Part of a small language model's weights: tied embeddings, a variant of SOAP for these matrices.
Each number is 128 + 24 x the weight over its row's rms, rounded and kept within 0 to 255. Layers, rows and columns count from 0. Numbers have three digits each. The size before them is the row's rms in percent of the matrix's.

# gate: layer 2 MLP gate, 320x160, rms 0.0692, rows 83-137, columns 80-159
# up: layer 2 MLP up, 320x160, rms 0.072, rows 83-136, columns 80-159
# down: layer 2 MLP down (transposed), 320x160, rms 0.0679, rows 83-136, columns 80-159
gate83 104:133102120143144174183115147103132138124065122108112129142121149122098083140137103125154137159149113104137160106105151137114102149128126159129120130083150123099119125158122122148111145170126104126112117127129142134145156148121160173122102111
up83 104:111094102168154117117173146112141159159118135146108142135123117142166119112123136135120118122118075120098159168145116127120119136097117146143105128141173104149155127094146128152118135143134138116159128119163117146146154120092147108167187111
down83 109:119171123135115168137115113131105086143166162142095104127144121105130167113097095138149129092117127150164131132094143166182143079155122114117136143139128118112146142096168138143135112085110126125103113115104136144117145144113092151150116115
gate84 096:154082137177098135142163143103149123153138127142136179122108163151112116113144118186138152107142083146141107091143181097102121117121154131132129074139116126101149145130115121128158115111116155104146129151119143115130100133109122124138112127
up84 091:148149126131163104125126126130153196134103090130118096094139092150165120143177148147152135122122154110116120107138143147072138125133100102143136098107136148144152159140137122147193150155145154163156128113131123124123136121130120126114156125
down84 098:136135132100126167148122152104137115144135125128144193143137123112125114134084129135121109145139125096095146131140129149116154140147093155187132128112138135154116150133165126108157136135195119115102090115133103105148130121128144124079140130
gate85 101:106106159111106127132123115110139121092149135109195116118125122162119140132083130138152125149098081131120139120111148145132149133170125128117154116118120098129089137119156142115106122112152168121135146145139081140096107094143118097117106120
up85 096:116118161143143141154155098125130098176145129082086092129073163101122110111179177117108130117112130150155134126146086151105114160089092141147095142117146126122134076108105106159143167155122132108135137148157141108126129103142148141138155088
down85 102:160176122166136124145150083110139097103130129097111146150122166135160126138102122166084115157121087113064124137077140143131106121057154112118087175104100120143144115129154148174122136091097127114138106115138087118076164127127095090162117148
gate86 101:174156142138143188134099107109118139139108146142141124173145087119089126086135102094119152124153112107109164155112150152111124131118129117133116087110130152169123136132159083129112108133132138127149097119097114074146088147118121123131101087
up86 105:130112154098111125115163119114147116157141153140116143158140112089078104126144183139122152134143118128146138122125111160130151153095126139140159146049164105170120140150160102123156162157093125101136090132134170092170118122114125119105095141
down86 106:148114113109166141095096138167134080140146156151155152146156158119108130119164100135149128089107127152122148130114159116163130116143143120130160139105092107098098091149132103137129118165097154150122137108150156132139140107145102097117125172
gate87 099:098168075142134160126113135115127091107145109110115150123163197142166152065125158162091135138158106161124127157140125116124127126121107167130134094149111147130169147115127168097109136121133136163151097164145132123137126107079082113139099106
up87 104:109117136140120111145113109099115117139179138149152165143125106147119109153132139104156109082099129117145176085181112099096139128157161088161079113135135110131125133137148100132122089136144117081158103168143181155149085132152116096118114119
down87 100:141149190124143142164124138150178110141093109064150141115121113167133140169175152143118110164110104174111126140152162136163140107134145128149160116087090097123139101106135080149100152118162111153108132103141155147089111098130136119113131121
gate88 107:166091164094162122135120146133145120141096146166122096116100116113131134137152125113133182159155155161139145125097167127117109172100116167135098104145099137148108156141143132116132161089149117159141144186166108131093091122113143110131146098
up88 096:107110140078132167157117158117118125126161107099130122143143110114146116141071140123122146085161152152108147113137105136098125145154161127157094088103123116122050147112134120113090127131132179128058142138151117084080114086133106076140158146
down88 098:102116125143134152127173128105138135075132081172129121097159152105139137134135172150125147134100124125143129106117136114094105161128138135093153128147114172123129067141113145074165105127122105120119118106147162145143108147168120089096123128
gate89 091:122123152094128159150087131127154093110131140180138160117114141100089129105149155113141148133130110112124151122164129126128079121132159088136107093114131155154113149107128130177108132121122115150121148126130110126122147130099137083172138091
up89 095:096118165088125140104099125124121117163113106135096149114141119109116089119079151135138081134141134079118134132148125131113159169147120098065100150124111100149124114151141110159198127132148144169095135141099118143134097147135108111123088155
down89 095:115152078128121083134102117142131098128194136146125140120123103080104092163102115078127138080089158114147129133161141098142136100118168133097151103118099162115113106143145154113125136106162090134109112112134128153121103139136113144134113113
gate90 102:110139100112109157166111178091185093130155101128156144125158161136111092119077132088110094093093121128119172135109122137129127137136168146129134115125103109157084135154139110167135077124133174130109118140110119147072142128189136109097111114
up90 096:166148117122093134151124142133114126108067126112132141111113171168159123134102119139148109122128130123107150143109130156169090113131129128111107106141123135159060112095111155131140113096158099087121140116101146125101123170131161153115114110
down90 096:118123176124112111085130144157150115130141103128133120139115121133104118127123094142143129140152088120138123110133113089181121139123106110162149130103164071095096167138091138156139149095125155125130137151161124121050119141069110106105132127
gate91 095:158158114137114169170109121086141082133157141123115160121089126105122095122104133092138146144093116134113063123151154145122110143132116134130144128083120132135104136099113137146145148165120133126123109098173111141154127123153085120168149150
up91 093:152127080084161124146141115132121155118132086106119114106078152080118118127141132115112137110117159104118121126146113147124083145108095113151103098154104107126148118099116156142127126127110113100106139114104156141111119103146099122113151178
down91 091:135139132110123119137156153114107142137147154136096126101105115170128137116095149116146119151103142156120139158099147120111110114135173133120118105132113152107113112149087144116130127117107099134138099090093117140151074154099143152154109110
gate92 093:138134173136132163159115110115122111124143186151160111164116147139104109151116128150178158118097136159120156106130106100123138118154129157114155077139150154155105107149123069161124123133123133157123104168172156126145140141125179123168103092
up92 100:152172158127101153136160100158097082125147157131174087093127126111122074147142095147114145138109113165095114121103094146119109093116128102099139136155153131114105167111116119142123124139143116138142103143151116124124112140114117116135126104
down92 083:124099124133106134120075099119143112112095147117140138161101111104141125141139143140081158143109116111143168115146137086158166143149089097147152150084152134169099098107117149107114139141130163153085107150116138126131163131140125088129134125
gate93 103:114118120152060144151147113147127075122108082107137142142107117162123095109100121097130128120101098146130120115190147109142149110075171130159150131109111116153154112094147121162150101139136141090087154163153138107157116127120123096122117127
up93 102:122124138163168111127123090097180136165189143144118090159106121135148133153130150161160138108139125077176099120099149112099126146128141120107121108103130112150128093143117138112116118141125101127127126135122120128098116106125156149161113124
down93 104:146123097149135142119086120138140097102136081135105153147145094155147089182119135158132125116095110090157160160138145156153125152127105108134111119099119150104107124144157104175120110094125124140143107140165124113101128112136101177096140136
gate94 096:142137094150145144142165126150111101117128162171087114136132132136175069141106099135181112146136130128132109184130094115124161117134120096126109149129121160113168144134117129131092124136173096095129082120088128091177117116101127117148113142
up94 101:112103120144125115144132138163078117112142086138143127174146117140096141144132110138146076124140136085088129150110119128151158160119125136098137143117071122126138115117152127147126176165101145124114147145125145123163064132133122107106086113
down94 097:132098152098107107091120128080151150152131170128116136128123080129143116097161164115117095163089167114131132103177153106094106149156116177117141117135100148138117081132121119095109090094119114124139109119128141141127119119134157142137097110
gate95 100:146121118148135123116104162133100140089091120040131153105102143087116130126126137161158171087169080152139153144131112055129136121115116139119105085147083110164148129112142139098101137121142107129130125094135118089131122104133129130102140092
up95 096:118130102138110152117118139090192097124112096136123140122106150111112109185117134127093124100107152132099100154108104153109118131133170127137101142132130160098133109112119148148121115176122141093103142123118122106119157121156120151095105134
down95 094:171138133115145091110125110142116097120153106106114111090129104109168168118128134137109125142131136123154159122089149129127105154126152122111155100105160114109164104145144168124115180118153142099156138167149124136162110124125109126092145092
gate96 102:142141154173171128151153157133187104132100090144117133111114131142125111166126140133137129166123144109103127106159151091150113114200108103137122061155105127122132108073147144086130138127100111143135146127132114129142092115106061097103138115
up96 098:129177132091089099155071088074097129105126155127185145096144134142150121136104118102149163102090152108113121126175139125103149144079129114113136119075110128137114131129118113098097081136131140163124132142120169159139122168128135110107160158
down96 100:142157111124148152134142154118096122113148127141089101134109139110128139156161161195141156144149159148126129134134173104121124112138149136119123132119184096100124108138113119141149123126142177105128160094144091116114118119182178139095112172
gate97 096:123114153100118073188143151139096162156153122119104113130113138113137129126100098166099163147139106129135165101129108119128156155126084112159160134141160122136129137134173122119153119136114129132148145147126170118132114158132160124141151123
up97 100:128133140111117142159171096141144101119154110142151092101153142148130108131097123114099129113146153150135124118096139128151135133115164144128145080160108119092119106116171093103128139135120159101101135138151152134103159148155181113083158124
down97 104:131114119141118119187161161090130178113137109165099115148101120140108142085139155091085127104119137128078126097130153117102137158159104161094130160125086111143114120148106102121137140139128143114132079126099089150098104123106120120172095095
gate98 103:121162118119092116128134118123120161124116138129139149156088151138150094118146175137125120147087145122142113156109075147122113124146127112146105164124172115112146204137164142128155135106156131141117134134145118144170174129138124081105142127
up98 107:149117151116132094156139106170130145131114150108143115068175125145124134111136060104151112139136149100109081105143134126115114148135143186153118121169088144158108111101113119132122151124128126096079144129117116136126104132115129140136146149
down98 103:125109103095116182153131161151130157093101139149124118155141129144135133150125161108124135085134160146124119130146090145138138144154134115139128163137123127114097085122127130198150127159125147102115126118145148128178129133144140096081115161
gate99 100:124124107143116074123151169103108104125089127101126107154076105147128097113163156126148126151128113133123089147148119121089132139123087125158107121135096133119094182125157138100168134130144081122161101098115152157124178179152153154112132162
up99 104:130126121117124125103145144142172152120103112119145159103145132090139121145143134149056147134138143165146147174138073081150146133118098172148133134111120093139133144144126117152128123085139173117085150149145116130143127144118103111086095119
down99 100:136083138164122128131136120143086148121173145113090069126075128111117111112110116139120108144132179121129153158124143144100100122127158148082136136130113143163154136133121127099183117190108145150168107099154156143123146122141171115106107113
gate100 096:110135110084106142132115157144141134089136138136123114166156093101130191109100115152129127166132148146129138150138129144097123103142133147132109095142078093128164111154130157126183117156083161167109121161118122090123122151102170130136106127
up100 090:116117098123143154151119086135083146159102153159109100113161084096126109138129145153153089160130125095139137098118121117107142109183098125135154108099102168155091146119149118123117159161111153144126116106115094120091115148092110120145158115
down100 095:110140105068134126110145152120078088138160138146124117136078134134084120107125145162142114118151166116110148134143158111133155145158150152138114115148113114118156131122128118123123153115155109109125161134138172118119130119140174125140114130
gate101 098:146127143103110155155153121121084109157121125109145131142086121108127114126138153111134132170135103102089137181176136142081104140117166132131150121122119125165145068126153143125065120129115094146139133109108114155151124088183141121155179104
up101 097:160140102140133096143149136053076153129102148114149082144130133136133117131102119151100080144114133139152130139103115085134092151111150130117129082162122133166171072148107136109112104130178118155120159115122098116134137111123161149134109193
down101 099:182150138114138114130111099113173091158126085142107113142148129124095139148105115109164112112143145106083138138148118133191143143133098138158134106144130120119092114119109159177121137111107118117110058150145113144088148186118158115130136133
gate102 096:147117100171121138163132116135137130118095120171154112109146116112128138138142117110122120146103118164112128144146066147104081118119168179094121125190143126140129154164183096085097137122139159146081127130124148088112094161138115154136097121
up102 094:114115140143125103100086144141144138104128137061112121099116150143139082122092154112196118071141124155132147130100173121139137166132094133142148133126143128108178134150100138165112101142175086144129141134116128135120144104145069103142129124
down102 098:079119098162100156160089114113133151094087146155134124127157120146106119117147145108162095098130096149136123157103142136082133104114157134107076162105122097101125112121149142168141130140042123182142108166161146148173114178136134126150077099
gate103 100:111101092159146134138122150134096174101148111150081142154120164113102126121134104146135121092136163169132155133132124095120108167141084138186132125140146093142121174130149096118156165125148100099142127109096184120168115126089086113122150111
up103 101:094151134099142140137133151121144104113137099162114145171098155146137145190148162064127145184178145117137106146135133119124100098116163103146138120096115114132123157119114110139125113157121119113120121094092124134133115112127095126122132125
down103 106:117105105151111100155105124131122156123101091148147140162142127158094187139125147149122169113135126112129119150134103107096117150149112135155140122135110150106097088135121120080147137104126155123155127143116161104154126138096111146118149111
gate104 098:117114116163153176144112144141171078145170137125131130170132168158116116151151122146119099126134147120118145141118165163109140089184139138139121090117105120174119111147163118165129120166080108135094101112150105126160184098135151103132086093
up104 100:128108145160102143144140125145101139140125139074147149085153115138147145131091202097157148122091147117154141121098139099132120138109133128145079133088171119096112132157160103059130161132158133116115140148113132123091123141143098096126137149
down104 101:177114121097087140110147125120129139151126152151145136151139120114115094100132150093110118078124150134116129139177131076180120136133150110133124125179140123119114093135110109134136154138121108091150116162137137138089090170093137088134135136
gate105 096:090127151087115105150111159163126152116141099131152101104133125144126111144140109101172104145065143140112124119170142141117127102131196135127135131146108114136110143147163131143094111113177144097093153127108119100175133153150125108119124152
up105 098:164049119121134113134124184133162131105158153121115167106124192134119156124121142113143176110117102177128128112123156135064143079126121111091119137117118136141141147155126068144139130113102136111110143132145140162140123127164125134120134134
down105 098:139141088120110149142109138140107084142111120152126126162126140132083155130130105143140119187115115100117123132172128084162098133077126137117131146176112167082113122140108195143124078125115150105108095100113113087125148117142151096111112114
gate106 092:128109145160175118180106127130165119120137106148164124152155103122123142129147167114122109137149097143142104121107122128148140136132133112138110156155133138102122103149123113129136124122097124106128141155122152154160119166084107074110125104
up106 100:109138118134088108126137090163106159083164133133134105101122107098129147094195137124139107147095088177101130124137126143108118112117096124153150133142110164120154151128125147116131112126153178133163160111144150121102114150158143132164119113
down106 095:101108124132149137131117138145120136145125145103129161127149056160103078125125127133091131151149079153109144160116105114137130145117157111123118135143166127132111145150108129152102140130120142119107093130110168128142104132146125104120118164
gate107 105:126142119155151145155114138099104120157096123116121152192147135100159120108083125112093065135120106161131113152080149164126128115137134111159128124137126115139170116181114112076126135156115107126142132161112129093095134133150148138127088106
up107 104:115151119124122129116129156095152075130140127063139131098104147129135172085125112141110096101091123124138109145104086137115107124099118141158141172148147101134124062148127141181092137142106172151157102126087121154133137143201121143117089144
down107 100:156159132111123101105099145139106106128133111133129117137119126104077110127123116139150139130132128109130134105121141114149126078156124100127135125116126142134115139149167118124110130137113082131123131168130144198165115148139102147132153086
gate108 095:117134138100174110113172146109164143161101155117140117176165159112115115107108112055129093132155149108149169152117117121109138168139152130150113090110122111093110148125146137106116134154133131144162128085120073132074132113115098100094141142
up108 090:158137115129140111135102148152124157157133135132157170138109155156122127106150138106150116125103110084113138121142107169084141144129118136166117161110152134141136134152114134109138102131166121163127112144135089162129106138073099165120156090
down108 088:120147153133138131092119111146122118173172155112143107165126159148101144164123084101094130131094167102137171116128141129133143128132143141104126083135154115119142158100151150109165149123100128092107146105153124148106120154134172124136159084
gate109 099:127131112144151111176152122123097123111119145131119136151100162157105116158128125092116127142160129160062114143135111112117090165131160124183080161137112121119147124149126130118138149119149103158145157191097158154142147149151129156133109115
up109 110:094127140100121125130145114131090105157125148116117123137138175162164097120119129108143177135156122141100103125172100103143175143135126092128116145147099142113154121151157164135111159110159122120163104128123129142169139102142101155169137141
down109 101:104182106106091117118103087101101120135146112130099127116121169137177155156113150166141105149106175128100135152120159127094143094098096121103086114171130153150102104112144132103165124133169116141152129129170109155152157133109149129115126126
gate110 094:100105127113169149179118097112179149099090099141101160134088151163127128175085103101105126138105091171137114116149125129118116107106158110146166130128148103163124138161123124126095180106119123110113124157099122103098118093135135143113144172
up110 100:115175074148105142133147129093118148151148136111119155124136137144120131127154149152130104119115140123094106085141143189126135136092117166136135117171164107120112121093119147135169179091130090094118137144130144156143161116161129108113117164
down110 100:090097133113149176144123068096133173090148167112170140129141154150133119164136133139131144108138120136093121107139132131125120074166124114169100121111137125123106150123098138148109178124119166109073166169092141131091103150152112151137094131
gate111 095:148123163123098117119149165120126092131102145110067079166149117133112121108158118140132127137125152088137172098125137112136144122157123138129060175158115113146131139150121138114122135126120141132113112134147103145099145138156161056156126140
up111 094:131127120111164137130147143141074096142154133122136119168133194127156114123153101128148138126112112101122157139147153115151154131147163069125136164098114074154117135090145134127077117168123113097139143149130144116102144110149191103129134112
down111 099:114117147154152146158127192126142160145123126147084102110161127118132183140129168151134121131137107153125137132072151135124128147092120164144146106142108124171165097133104088135126139126144192124148115111110104148148151133159144128179054134
gate112 099:109103154124150096144134113138093131126149108125154110099182084135136092117125165154121113161094122103095106126186097124109148132099141142126184090137134112149134113124157149140113172144122100150105125160042122115156140076128145101100105135
up112 098:091131176117135100145104116107144153131080136139133113140124133124143106162123133138137168124184153114106132150091153098125159180136160112164103134060127114134144124147159114129119158163140099112149155140124113101121128113100116092117124136
down112 100:142142103129110132128175166124140133121107148159097136096096125138176143099100125102130156109114099125123117124110128121180095082150148108139134158129107127100105101157112130066111093127093127133087146133144136136134169146188174155165161157
gate113 102:128108177154142103106155096146142114097105127140130122135113095130132139099170119131163149137097153126146109125133136122120111136137098136137114097096121142098154103117136093139120164091174120059083110136107112103140138170082115117113154142
up113 096:126154121103131145128113158155123115130148150131107095090102144154157095176123091128136115126072090135155154132177136177155119129103145105170150125127161122146158121097109109135135165159119157157179187090098148139121134142138127113115113141
down113 099:126164101118143128094098121098112119118123128124130140081117098154160146107140113100091111139154113101105148104090138163119131100135103129131115133138156134140105181155150114113121157121121135092148080135101173122127105105114188172113118153
gate114 104:072169139108099116132108113113113155153116178115186125154130146121137109119140140152153148131157132097144125153144124080134121176111157134107147153142104148133165140151184137159117149130112163132141124151174081150111137123077179117156117148
up114 103:175070107164144157141104143140170106148127136111089159099096174118102173109177146131173119129122138161137124078117104115110169104107144164127098126134125144141114087103104117136165082109156157098129128092164149144122144139151170145093165135
down114 098:138130165085164108157157157139089118136135110145147143131126104125131128146119143120147141102162076108143129138089149125091107141126153092107154166138129085118123097116193126140158148133144106103109129146159138147144108142124133122097139111
gate115 094:174136099165170140154119107148142108115083066087146083105111135108156094163116151131144122102111105154161132112074170064116130150128130142180149123094126142149117144122125149134106139106124125178121146104131106144121106078133115103149127139
up115 100:133128136102113147124151166103122116139133085114128139120122106114117136109127146120099165168115092072153132167128126159110107084127135156123093179086160119171175098144110065114148078153127132109112133123138120113168157114138119138148125115
down115 097:132136131111118109146128111143106155175167126113132151128121101129149136099099120084142118119168163151154148129122152154146152166160145094144122122174155096122116123103135147141121137068122106142150111141151157117127121132107106115111129150
gate116 104:118103132069122105140116177118105103131148126106114126127147092149167137086103134158133109099081158100156094145128118177147144132123122143110150124120155121091075134136103104111079066123105142145158152138130146103125097160138126108103131095
up116 101:111111172119147128121151147080151143161095141162130128117138122102125140104141150165110095156143113102132128108101129094076169113108170156130135153122155159132145117136121128176136176154122144137114119141115131125146125164156157137145126165
down116 099:087163107151152158126116145149101157107136127114126102119135148149102115116129130112163146142137116139154115115153095131166160132125113140137104171122130149144061164153119124120136188128129144135161162107139101108142141124147139154097121161
gate117 095:127114129157159163126121119118098154129120103130103120111118133149164132140144138155140148153110094172121163093136149072124086092106131073142101128112159135140107175135152122165121137094113085117115130099115097123150146127106118094114126101
up117 087:107149103140145136152147116150147159110142156122117165147172129155119130135170172121184096117095140118113168169112108101146103121118100139116175160115134121140138125143160129116132149100158131103156084150129115156162145129113165127151118148
down117 097:105132193135124115126151130125143131124184100116092120124086109109098117110133125142139109083152121146136112157097118104114133128080099135135134145153193147146160140118127164120136120150177102136113123135156152106121120143128096142110138138
gate118 101:152123142120148116167113064090114112176130143144122182107130125137140093138156134168150107124120136122122112107156173092124132186132122137149135142127150106141121140134128116097132110104167129098116127108167150120084124144171159115136169137
up118 102:113134109106138096126110164123167139130120084118090113073110122088136084122175128118152121150100118157138126125102143097132116079195169144132119126138132165114092121107115090081125118137091124103133080087149116128116106156136139112106143128
down118 102:062124099149124130135133175172138143139169110106155138144122139101144122130111070153128137116154146115129108128125106108126173139121105150134119102146110149152150157119128156124120145175077147139119140143127156130123112124108097114154160145
gate119 102:110119071158112118134150153095152143144149164164145141183107179128150159084071154090135077148098148125142149157137132132148118137086121121139125121148111156120096156098134104149145141179107147115062140135163111087106149098128117132166101116
up119 095:101091118130146128140131132171143103116086118119096161144165181094139137123173156104152126134174119178123140108141149125127133143116177111125126066137138117201130124119147112132167152136104057100119123133129156128120103101154154123140102155
down119 105:100112162153133127169108157129111202118104132134146095147128145082103125112142138106127108139104142127153131159120121126111173152117136119077154145099127126129108113124108140150157149139161182127179134115153094179119079146139166109129168110
gate120 104:105139140141115107136156154080127116110124144130156090109076100142151144080134093092140133125131116155133062126110165153124114090088097160116120135179116146085123142146103129165115114144113148133149105100126077104140115136155120129102124065
up120 112:087111136115164150107111154100151112144083142130124094142148131120149093131127122177149119122181178091140107122107094080116108124113111120112131113121166143086117101128097099164148090103148136156120123151146120117140127130110144150124148123
down120 112:140109113141132135115132099119112148083144155143120156085150151105115105130144118100098118124059149185166137139095116169145126115142151121098124117133147135181155162148112129106139137134130097097112068150120137115166117140186148121148118083
gate121 101:130099144117150108132096072136125142152132151130116117196092073085119155107162109103123137119181123134097116091123099132111117165134119119157125124124082099124090133105098151117145118118146120123138144125121163122108080142133087136135145112
up121 091:116153156136158200135126127160161177108141092122097139105078139091109129148128129133128141104136070134093134143145125149120133160136141125137160145118132123109123131157076155140145163136107144065144137128126110111124124135101135100064140117
down121 094:124085149174106156103143091099120138096125126151133110123135136120140148097159099097148130179158104156146142116114138116110158133130134145110119165122146140101135135153118131094115123114166146163131109129170142143107089110139091183108149136
gate122 095:103112139120111108137143154122151116122102166144109149128154104148101177102161111147128137111113119144082120113157112145072126097156161156100119143166120120111136140150135136129134115105140136114079125143171134115093117147121151139133117186
up122 099:138130155121132170152142112148107150094156126137152117144137091107088134124159143108095095130151126124097104127119093113127150184123127143132129103153116127142132111131128105109082120157112098129200141142100156143125134146154155130093139093
down122 102:117150121139141112069137146136181118153125162095130096151100128096099128162125139133118123121138138085150095142122145134144140153106116148110137173120121112141123147087121130106149166163132119134105135147132131143150152130099140144096161144
gate123 102:154102124133144109164115114165154173161102150126170130062147140113157148149125104141139080138145102108141133138124165083123085151111140176090096100200127181115169136111115125135131108145111086134136105164134148131143111132095116098120139110
up123 099:132160146090082103114137129094088123105124165120100119143109112173142158097150107073123173133135106105137147132152093093143139162126129111136102155079121147170126124150150144126115135077098149133154104128110108174128160132162124137139159144
down123 099:106114148182153123139129120093134130146134131158139139132116104086106123122103094107119134146117125125116152123120109099114157147152101156130172131105184182129111113123134102165148154112155125081117158088121076100147142101108143101113111114
gate124 104:089133170095118136131149128122126123130129136117097112157134084107115111132148137119112129171176169114126097117128158128114127090150124134145151142125132168128118165080150172091105172094122097135079131154137118084160097146149120124132115141
up124 107:104124175149145148133119129088156149130106066098116070121153114129134136111109079113134090166130087154107139109087133152091125147154106133121110147106090132122137123181133120099160147090128142177120153169151154119144091123122135091155130124
down124 109:098124116106128108155062119133111134131146129156134145145146154098093096134143142165094151155091140169150127105163153114149083145134163101187076127125099109099133145109131164163115118110152086100108120167124164156105133175159141137129083114
gate125 101:094117146141150131153197116129100120131131172127138157151106100165135155168130102134110171142131087135126155145161131120140125143127157112072108119113113131118148134124177165131129152078117092153106120099132160082166098099122177121191165116
up125 098:117120124097144140079131183175125145150139129137134099148122166114190121091160115110097113153089117112163116174129097159159123107155132118141162145121163087149135131110124111134134124157110117125136127141113140133160157090134115140103139140
down125 103:116060112133092152124097151133178158149122145142110117149141125107103138083133164149164124118122157155099125130129135154127125087141101092165155190136164143132115131131092166107103123085130082098136121116107131122109138154160108116149142132
gate126 102:127105141109106170138201122127125153099117106127133106126111137137119097097151079113089166110081116156113101123136134168120141145128099157135081150123163155141143112183158096175135144132163145101077116147097156129127133131111119121101106133
up126 108:077130138102139089156076085097159125138126105107101141122091137103135112096107130123109127095131125168121123068101141129150118134123147155139126134102110109103144134126129129098170151115118110155161123145094128146114120134137143174126136164
down126 103:130133149171105126167115147101127151101158135100142126107115134146130147135122125118132129124084152105133104131131082134149118143169150156154123108122109132143118191173161145105123096132082128118097146087100077129138121089131127123153133144
gate127 108:126158132102094130164114136095136138124119136162182159106119129182098158140125126140077126113132106118159134120180108105123121139119127108101142088127170109151147144071123100164104126102153155103171145142109122139154132125120143104085130133
up127 100:145133068188139119103129128137132093160110124192155135124107132123119151160142102174103179102139111128170157108121140125118114166128105118112117121139163117154133126120123127173117081125086123130107171110140139116121139127118165145104105123
down127 101:170132133077103120141136111124141151094107138108117128112142126116133118146145137115193118132133133105166167136144115133145121098104097150137155134134145166158094139209120139143152144111142098113144122132118115134104139116129094148133151102
gate128 095:116146182130148093123167100138118137121157141118140153155141181141121109142133138133103094134112186157132141092156092100106109132086144172129123090139135122141122091117088123109120138094105092089112147130136134138130095086112119108099134099
up128 100:116150148130124109159154074111117105206093091099165132157172114128138121111121097148153130163144133160079118134132136125151151134126156182147121131111097129082129119130143141174100140136109093081123105114124157141129119098113120124122118083
down128 095:143145153113086114131126093135117108129136124105130115119132137188108123105121109130135126148125138115144149119159115094127087171079180211093107137119100124118127068134104111133128150118132106095130119100137204151118143094159146165138105086
gate129 102:122149159171111128153120129129150145131140141105101121141134106139146140119134078172154129146131150127100089148105124148147129147100142137159117155139147099089114127097147132095159144107164104136137123179089172127147137174131118111086089165
up129 106:090096162074125098102139106112168086124150139169123114118184165146114135100139113096108135102100145102140093104117109135158113162125132152149125145153109113148162157116145136133121136141141129125138110141136142164127176148124182123103109102
down129 107:147133152100140142095109070114070132181114139132157158089120124143098121126156166126110131102139118122118123152128094104089093177084132145133117152158185121099102102112116132130156138118110184128119131142141126087103127122153114137159131118
gate130 101:138126170123147137125125151101118157118119142093116126125097133128145158138123177085145138170143130108140113126139153149132125090105126138134117120114151151135120152142135196141128128067095110134123118161138152110154122108107160106140076143
up130 099:142112119149109139116103127121137131157164157138118115108087162158115090122087115159136132137146117100164148206104105119116107136116167119125169149139164076143141130158101147124101102109111159105119106129129158092116148170152088150108101115
down130 101:121085111142127145152119134121115146092168093113112103081110148124119129092122154154144143145138096149170120140146125161156131145122161169112088109139110141142163110160128178097128117132144118129127099090134115184127138148181109128144111101
gate131 105:130117125131118110134131133162101147128137106115119114108121103107072116078164117157149116160108155123118130120142128132105167150123129168150133146073084115147111142181146098180134110103102154178122161167115115102099157121130103095164123164
up131 102:092128128098182143106140134144122152117099132147170154164127175150115133131138149094126149190110122127185143141144116128142151082102132114104144086110124150148096168105161119126140138147123164128137097144146118116148133105141134106063108083
down131 101:097133138135092158172128170095076177133144125150155101114120157109120137111124137109136127126138104143098128127134160135106201146112137096146137142142103054105111096131081109127134177101121123167129132127118105112099124135145151135149132161
gate132 097:115126100113185095125131101125147124152086134131169156124139105099140102135148180152118135116084127137126166100108150169113127119092136150143123091086128130140148185117117077188155162134141120135115167103147148098116154143129150108120105138
up132 094:092122155114159140085145118132117125163170159107123109130108150088147170117143109133131110162111154160124140179162099124132110114155081155102123123105081164089139138104114127126152150104107094147154155151148112116152081150134127142136093117
down132 090:156154124133111164210130151126131162088095124155089142141134147141177106161169087136143084120135156139151109110147157130125156138113173125141108103127107139132141122130127143114140090110150115101121088102122150140077109117137134135083116168
gate133 106:152084099093105169125086147133175128098090124148076171157143110112132119134102162124100133116158133143098093100111123145135087129094108129149131112110178105137114118165106089068125122141155092143149120082091102122154121115129120105147111102
up133 098:136094122143176109143141130149096110116108090142121089130180146144163138106129121112117134133083165157129138097139168120125105120175138119137142149164151122116139134101142119149068105155107122102131150147139195128112137115125141103149119132
down133 098:172125151123137141129124131167090132192144150138129119137153129105147138105087123124193102115166131130130147145145146135126120133072155132139130162136139120124138099126112164196133149107121152159114121150103113162147109111103110112088131113
gate134 100:145137144143119139168151132150106138155124134129162126118120120100145142130133112180137128129126100138133104148109113160153125120078144160137144140150103140109171179158126163124103149166092120114115153111133085123120061170069129092136112190
up134 091:146157134146144192114107132151109105136141092119108122086134176144141105165163125137160184148082132109120116158143104115138095133158118179130139139152118187108159128157101109151135150131120100171118139145107183138114124087122169102146124080
down134 094:133118145153115123057134141165142071105116142162138113148135089128098161150158105133091118092139136136110095094152111110111152128129121140113106128127129113091122136107088120183157119124126147108098117141121141094116138098169122099085121108
gate135 099:160131125144185176152118145119097120089110105128101164151135121147128142128126164199147132137105124160134157170103162145133081162076129135100132116148119125138161191154173106129120130127182183131129141091129089119124099104093097097120117139
up135 099:156128127150145171200138125121119122128156130081126083112106100115072109118147154145129111108126168165154130095128122147151103144101107133125098112102072099171143101130148088080101146129175110128103111120133119140110161153106146126113143140
down135 101:146134157114148112115093156114124113122148139101176143143113146131138161139119119167161125116128150137189130075123104141167135096151152100121086121145068112143096147084138092113151142170117123168090143170119124193147124160147115098164141142
gate136 103:180153115128164123151088130152148159114135151143141152137173141123114120161151151134122126115167105120115126121143151105096145155148099112130110151137092116135136119148157145134098084159071151179104147103120137106132108174166104115140117141
up136 095:106120164133135112157126142127128086160092116099092125156093138104137138133090088133126092131138132148142145104103078148098124095137128149142090092137152120178113125118094112123143112102167119103157085124110175099124154151125101128103086119
down136 101:046126125136099137089152148167151121147087148107153169143157091121147112137108150143126163116129134148156101136132100126144145117104132103130076151115086120143168144121119112146112155120138155113159142157168140134133137143128118130110112141
gate137 100:178124149132148111140124131115154091124097144117133104119072119118098095117144141184111116155122094150087115115117163096142087156184107137124151148127110104151120141141171116125139150120102095150173142125137146159139147139118148099171098133